config.toml
n_layer = 12
n_head = 4
head_dim = 32
activation = "gelu"
norm = "layernorm"
positions = "learned"
init_std_up = 0.0807
init_std_down = 0.0
lr = 0.00495
beta1 = 0.95
lr_head = 0.0101
schedule = "wsd"
decay_shape = "cos"
Each number is 500 + 40 x the weight over its row's rms, rounded and kept within 0 to 999. Layers, rows and columns count from 0. Numbers have three digits each. The size before them is the row's rms in percent of the matrix's.

# up: layer 4 MLP up, 128x64, rms 0.276, rows 58-104, columns 0-63
# down: layer 4 MLP down (transposed), 128x64, rms 0.178, rows 58-103, columns 0-63
up58 103:563486547513473430430485484476556528487432464528513535524476527560459481514564449540480527394482493490434503553512494537450521501473472456464504484494452441527541557511520478498461535515548593
down58 108:432492507504435456436495458488546522486500487534460562514485524507524513448485493533521457504488561477484496422457591515532487483571498508524479518592493485572503476417502517424483565500532575
up59 107:488564505552462432505518550532499493500443525477481553541466504511439540588513592524479578484588506520446515472478474474511459476471471555460511535524480554483472425520487531446467433534501509
down59 106:549471527469482552523523552553446482551507501422475505412555490502455573451470461503490498487522512459539594496526540492497523463490493485550548458481568546428523523454439482561498518448461488
up60 116:524531546471509482480440456514510452504477444528544526543526486526573445512468564481473508521492520481572540476504388492518514470534463485508559430540514448527555514462435468563514512476429569
down60 114:499564540520510512511467442419529533499421417508527587547536410475528551520455539543476478493469479521543501530494432477556484523434439524488494482511509469535493545514440483564453508527510515
up61 095:539522499544554550457517422505507491420456469563533453491507495531515488426493607493519444533548516455487526521468510503518563446468572480512574440438551506489487515429472520497539503500479494
down61 098:495554509490541502521480486460468504479460488490543507460469424496517481538629498485443493471457500487469558540528525494490522548441493560502610499531492565489466545493418464489467542461456562
up62 093:547474506493493422431495463427478494488480457502547498519528539429523535449544505483514544481480523571575515475483517456501476585471494461589544474536527524569558507516490430545557493519518546
down62 083:560406497499491545497494406478499519516494479423531515478478469551459537525533521534424471521448531491422473494511567535596573494488535543555471468513484560515456547472510507467512470464520503
up63 090:464593504545504424521499515517459457531510561533520544504404437523503466554470509473487434556546497544484503537440491531504507514412426509509499511528484522502413527562446524496516483494547523
down63 092:475427481424524556508527454499507483540518525567559519518503557464534512528470468466498575485568476483435547451491466486467527476487416499445432533496571556551478456510536518490501533428475517
up64 097:477464457483514476543572510452553452484479453428587558540491495526480511520524506463489536500547561527494490497546458415575523516491501495470502486513495526509513482589573465474459453456582448
down64 092:508497483558523469454511482410519468527568559399436552469560513485527516466512523533471542535516508555426499492530451477473439456450430513481491512474519506551521574469511514523525457543472551
up65 105:477485436535415496470541505553515464490474512564472489457444479482446446486528500470447580495531550417547539466527437479494538410483497454504505522507517495490546489549448540474469549541549558
down65 108:573541513512511496520452482526551513432579491433447459527485515512481527538498539530474505424473488452430520551549517475581409569527511503490474514478490511486518568515525404456461486500483505
up66 099:526453440468433515513463493531457496480504477497491505586558501492496445463487540498509472504455464446537375503573430545477488503496477494554485478537556480471595482490520586481514537486525523
down66 102:484468565523538498492502498536580482503507474486581415480466458467543479489486466413488535524519485656560540477511534493491464495478496528479464507472445512498492570518538448489478483460536523
up67 084:476468507497484528454459512443477535548460488494518430553506481439486558531560556498533539438485584549559498482546469568531547438483457512490559467502462501496425491446483484523497521488585552
down67 102:447560523483539498496447476437429469449576575478471501572550468536471490552478537549532431528535483483488496507507493495492448547480486429523476551447539441489507553523495564563532451471489483
up68 092:483531507548527523489473416456501492433445552518532490579412506534487590507446462536546555516467550472524474484478472620526476512554552492495451432465486517482461491516515476519516511492484501
down68 088:539453475485547533466511579575490524515521548507491487477460531504395521457497522448541498487482533458461577525456438510498477547539564490519505505575537433464520496432450517483550510421490501
up69 102:436563500574415474535534444528474531471437549447579494497508442540487557524550490468466502451492479499491470521480480591509537565525525541497468492490460501489520476461468432553495521484532428
down69 098:496517505489475486517454503514535525597470525424483526473513446551484476436550453527591529438527485491477519442510556522532521529510491529575558472461546513461511414508436475517427483551480526
up70 095:423504487498496513519530480443514462439484485540593501536474440525482498583472484448464487482504511553505556470494519533542501521474557447527492557589430479533431497552498441449516532468550458
down70 097:555517457539597504519518520466435459520466520431509465409522532492555504503511511532473528543547433557544521472529474438477507514483464498439519548485583520461477499489430483522503412515514542
up71 109:545457506470548484553471439466516562461514415445469486526490421507590545491504574515459493435542500488481449482515516483475426539526479485547482531500458541505561497527523428493478532520534570
down71 108:485482452500560504435467477507535497507506455425510591480459509397528448495483439499527498445502522489548524517516524485454454471529451590494493558517487518568523470568535545572488499520449535
up72 090:466498526515528514523520498459509437455468516499481443436529540540464490545454412579565561467459513512554495527514597527589512529438531505537499531459505440483519485527486455487426537515525512
down72 102:427650556559516479481493480488515513460480506554571472477510500549465440496570474511449541535475440504488513510508442490451474505508441554485473571467504501534456532506507531486431478493477502
up73 088:409482544507482484497484488554475460519533587444416560477477561506499526515523551545488444469438589514492550527478493497541571547487502524510479499436485468417523456532477468487449522532494486
down73 104:481434500516493569573462463549508449484535502457459469486519568499520521471472513451545491474514551579444579482493469537539501543504458496491513545516465460576472532530561417522486527428460462
up74 103:525518454534428494505468462437554493521570533436506481530483503579481569496524452494519480493477498537538423489494514513568473557520602493522512413526584561480524518518496494467547509479499458
down74 097:429528515466474508440540559498492552478546519505522517410519445483450527497413543499473521454507536499456549547524540502544466483444526469506521486535406558452526466538442542562525560484492485
up75 097:476518503578432498523477462507517568475490478567497458438472491503518433524422475462523583496444503455568480472601449515540508479498553481550537462457527522459494488527447546474480526555512513
down75 094:439560478466518561513496480477470509464432493453560452525523463563484558536454407494483546543500527422468505470487520492504515488542494528528541508549426586484494465493601473511481512454508537
up76 098:466496498428483514497573451557471488507511486463486472515475561508466558551520506545421580505474459532461499500499462456610461513460510559509576516479551531531482568518467449476534479498462446
down76 105:495482488466547446482479432433474458514504510521553452520489501491572492462524363499497535492530519531481543501513496451507537552494453529483491589556524592567476492542534450466539472476482486
up77 089:475539487462468472513472561502488464476473438467587547517459469477541470473387517529480484474529536451440475500510445536538491523522507530504460559547500608405470530538494513531537520460509513
down77 097:526435509503528416494493413583488519534518492450510547450509537422486525476410518490533485507528467552469470520452490535508547501550496492479485586524469504463506505443493519562610475488485496
up78 099:520544473440515505464610527482469503480424505441523504489566567546546539492560558494541503440507505505509479519511515493535444499477437522554509507497459455458467480481581464417512433475511540
down78 091:541473604488514525478521501488449510540492497560437476450503462529534424440470516555552508503522483429510454432418548475515506503521490461520530505479523541433543413548487514526490550518552471
up79 103:552474486544482531533541496533452406513434516566494503469572512488430535512582520515517474427553501507406452487515495545515483446514569554534465516495521449428470469497531460500486506500474533
down79 099:556528522549555458537494508508471522546495509589500473462429476536427513475559537519530524528448453533495442497459520478479497478520558456549492504506513607495496446479463505514459543442402465
up80 098:491471555491527544541450517519417494460496580490437478544561530522471524563504521472474492429541512474496495496535393503445550490463521545528588492480492503479486466481459487521485516587502424
down80 097:592559566546483490493506446507534544499514412542440568539520478449501486462415523510454431469511511471500498457478529424480443549457548488508537493464517512492521564482534515469471476497540558
up81 098:518485507469495429421564511499497470423545501494520472523438514516445526475498533585478552531514513467470432486438487516551502506485537537460527445539575475547564508444499509459497591521517444
down81 095:504548465577536538487522475512568473599448482478516519512511487525480388492539466477540424483542518553490539503479525493492510565545506443552428488497482444441472539481527460540499484530456450
up82 104:402495459538496506498539416528543426508456556510553493534470451488486480534443495463493494483542599513538604512518512467539493510498440446504529525531535480521514481525408490509544455492535492
down82 107:502506510512503488523476411475481561528541484560509476566480534548510475551496450540470524552457516594508513528442525518455442500503559410489442537504412465487439469461490524503480556486451531
up83 100:497460596577401529472412443484515439519470463502467509562468500534570505463519442490493521525553422495529462502510493541508520464496484566579506512488543481505503528477502546462515469514491559
down83 093:508505472573379487564409516471471498451507503475489485512516507530525514495524533490488490538510444491519482501498385505515493556512445462511531506523513510517449609588487508486544435522533492
up84 099:603491532492472489517504476538450515521595528529450493490469480544536458481395465499475510397510517542507546467538507541493488525420548483503490473578524470482496466475483545476533457478437539
down84 093:497552466479555483564528464445482504538583528578485486453546481454563516472502534486475486527498475537506529477472416474456544477483471556471450510475476408469513495513547555449535494517436580
up85 098:464544560457503512475445449495529523483541467499571504554534453555501511556545435426433484492533483445446537484501440547446509515544507553541536507486502493443482484543505564435513431519558516
down85 098:427578518549532554510442471464536500501587465520504453516524485524496483502455475410461510519506527513416544507569510432507464487512475459500484463468509475444595530524485531572460484529544508
up86 083:493530464537501483511470473523535436522465560523506498493518482514541479555431510457553477480451561494469535552548471532518438504449488486476508565481357559445536520517516485421486526483446467
down86 090:452474493488513576474480472529552519505448440571562520468482461538463502502526420482475487504491593491496475553515526431508493474567507538505487477494552412569537522466541459488435572464490487
up87 106:517463403473515521502493480527530544507483464483589441483530497557427489497553540474460519527515420432474484454528483559546450527476540468490514449503453523520494443579494493573489521543448537
down87 109:539446441422563534557505486502485526496473441508628436511483474463471478551494493486538461524407531454486535463495510491496542544505514468454495465499495492564477510489534520606516542512488474
up88 105:501456489446446487457537451496495516507532468495447462482546517526486528524526545575470546493489519476508441523466506466531493473427500568456524498476426568524460541465522494523638432471464539
down88 107:621444515503512564541410444513522491527455490518502460525483496487534494560469499467432536474492490425535534513467463509471503422547477517536474512475520548453573490533500544534564496446483457
up89 090:497497504529490558507467516481576505480503532469502517515546523471540508494388476516477512489535542522570457503487459588451477480458390446507517441478475481402467486504488536567440515521503541
down89 105:445522526437487558545518466540434446523523415475481470544468530529460473468556439478618548544505492443522499542520529454529511527481540479515538489517471431583489531458480492484459483514490529
up90 091:471532475522575463501516536461485531488530443495526439564531533533415498505532466494506530484492477529491443508484486526480505486431629506536574498549527449541497464526529436585497488526440474
down90 102:506519451587434542482471492597569520493493514477492475552438551517494444506525460459537439498433471479491528528523486498506468487528481455562434543523519466467533587456518443560479509460530515
up91 096:541479465489520447542505559519537536474515493439515519506496501434483489533430516473408591526475453550502470407521503518517454532452477608517531527469437458506494536461528538503496486570522494
down91 103:541543558418484511502540441491514567501425495544563560508419468548495543519456469506449494491468601500549548492512522449461516482451549494477463455436442521533506558483520500518500520460493499
up92 101:516530428546493400526507460464568538587487488477576461531479449520512495505496480452518495454578463472516491590500518511477511493453460446469486547461519486515518566476515484557545519453563532
down92 098:550513443557511545507508562526485492442580494478474520509437514445509459511491605520439483489517473417451483486483472521380496526503493500461569521508524544519469573560485468492476517516475490
up93 101:502489529452502476528468490460563406489468563513481563598511572504475609484493466510541530463490504472475523457490447504509423480515485537483468474474459454518486500504481487485562584538503567
down93 104:541439535396519547473422461544499481538469522469481502500435544500484553487519482460560501456451443449489500452453522536624534506534505499514472490525538519494539466507486507484584558474502509
up94 085:510524502420504518438547479525573453538499521496564514493522474478521528523530498488465488520559491543551499497398465516481548478500435581491486435519450441509481497501430551447436472523550569
down94 091:454500480533556495534462478495460488611532507513433501575494538530548524462426498465524497496495514432512474539506528509422465554493493475519598567430504499508505492474476484541468549487459421
up95 095:492484471527461414511499449533456524478515517436494536443542588472488526478587539564513490519458476531488477515547443540541516500460446502525508490527457541550429479519549406425525500479477526
down95 102:437513423440481499519480490527525521544493516465550472609526516501458575479502411480473463498497497588492463527523555525489555497456453540489509518517487467570471479500567447481466496426533466
up96 100:470556555525455488534505505538467536510518499474501530529504524526565460472545447504478481539437507470523429518548548524509468458421498556495468520472424442534568485459481477460523523452593411
down96 085:502481560537425471544470514476380499513488536461542480524502530529509501534460490499541534448420497466527507533552547533527439524545470575504446464468439558477460474513475560476563532512530463
up97 100:550489494516431450557510536479559511501582483472443476477542510513446527421526467521507536467525548543450541444492490483509564507455581460530508460509494512475554503489540419473483480412538553
down97 087:471443476496463550435471426457493431541518520569519526456489482548487557518544516512548489528558488493461470509543510509445483495483461475578494549556534485511400511525432531579483533547467507
up98 103:522499494479484448557498514439566455516571562449490551494578469540521519480554487455442564544518488528480459519475571487533519442448532494532538555485495509399487437478514503522508493483552558
down98 120:458518567566572497538478501466614434539520486483473574496502464444544465517506520493531507569421497494482491533530514466473487531454497529459475569505466468496570478496449508420507475469447505
up99 096:520491552465483508461462504518578540498543422462493473560476519512466488508501533451500514485523450453538523493498426444518490476425530504429551494459532505498507528530609540501477524403582511
down99 086:498521490519451483546527476543526440487462558534480486550496592495485440540504552547519449510451517500482465388520590421556445450497552506547512468525490494477516461486501486527422537514502490
up100 106:470534532491537527504475428483586475507533479514505488498552512544525506535495505461458527434570483512466505445505516466517455600468502570551534462507491457470611484466522502400486477550465493
down100 104:458494527462473515507510520514431447468544478540572561512518501362545487515490492430418505473486507490443508499504477509414580498467501577536499537511516499503574579487505500498487504529501497
up101 104:483509468485446499608530452441540502474445540475489456531548517545525551464517470553476516470467520461478499538507494478494575487498455481579483480556463555520403488507515448413495475562516516
down101 099:514534505573504445471530493472532513485455504492478469543482464489516502491499483508504515455530434551551477563477513464551505546500424544485542560459515517502553535523510469481593387469397452
up102 110:516509529509373512516500480550521497538515465411440483494468528493505556434601513547497508484507484467510482478529486527445467487452509600526476552489538482505431472526513548497498536433546468
down102 110:520498513538519525549551539482486508544454395516476510526429504531451522512462522499469485474447555503458503470556452443418538478543498503480540501546559461529460479555586540464470572495449471
up103 111:511453498487507542483548583543493470587448491508564470473479503560457439503447527501484539459557421447477521503524533501509538555467548524472547472550457416518509521520527482436440494563504485
down103 103:507459582544543551519540503499538516518446454417535506493472474594480433510479524560504520523475527459464489520519433473423496495431465565509527477481475501502475579463573479543523463456528495
up104 094:476505460451493436510472518517467430481452465561514468487510453480473506520453492467565482548538545532476551413530429498516506408462475431515496592505467500532486531573511464563522554492490490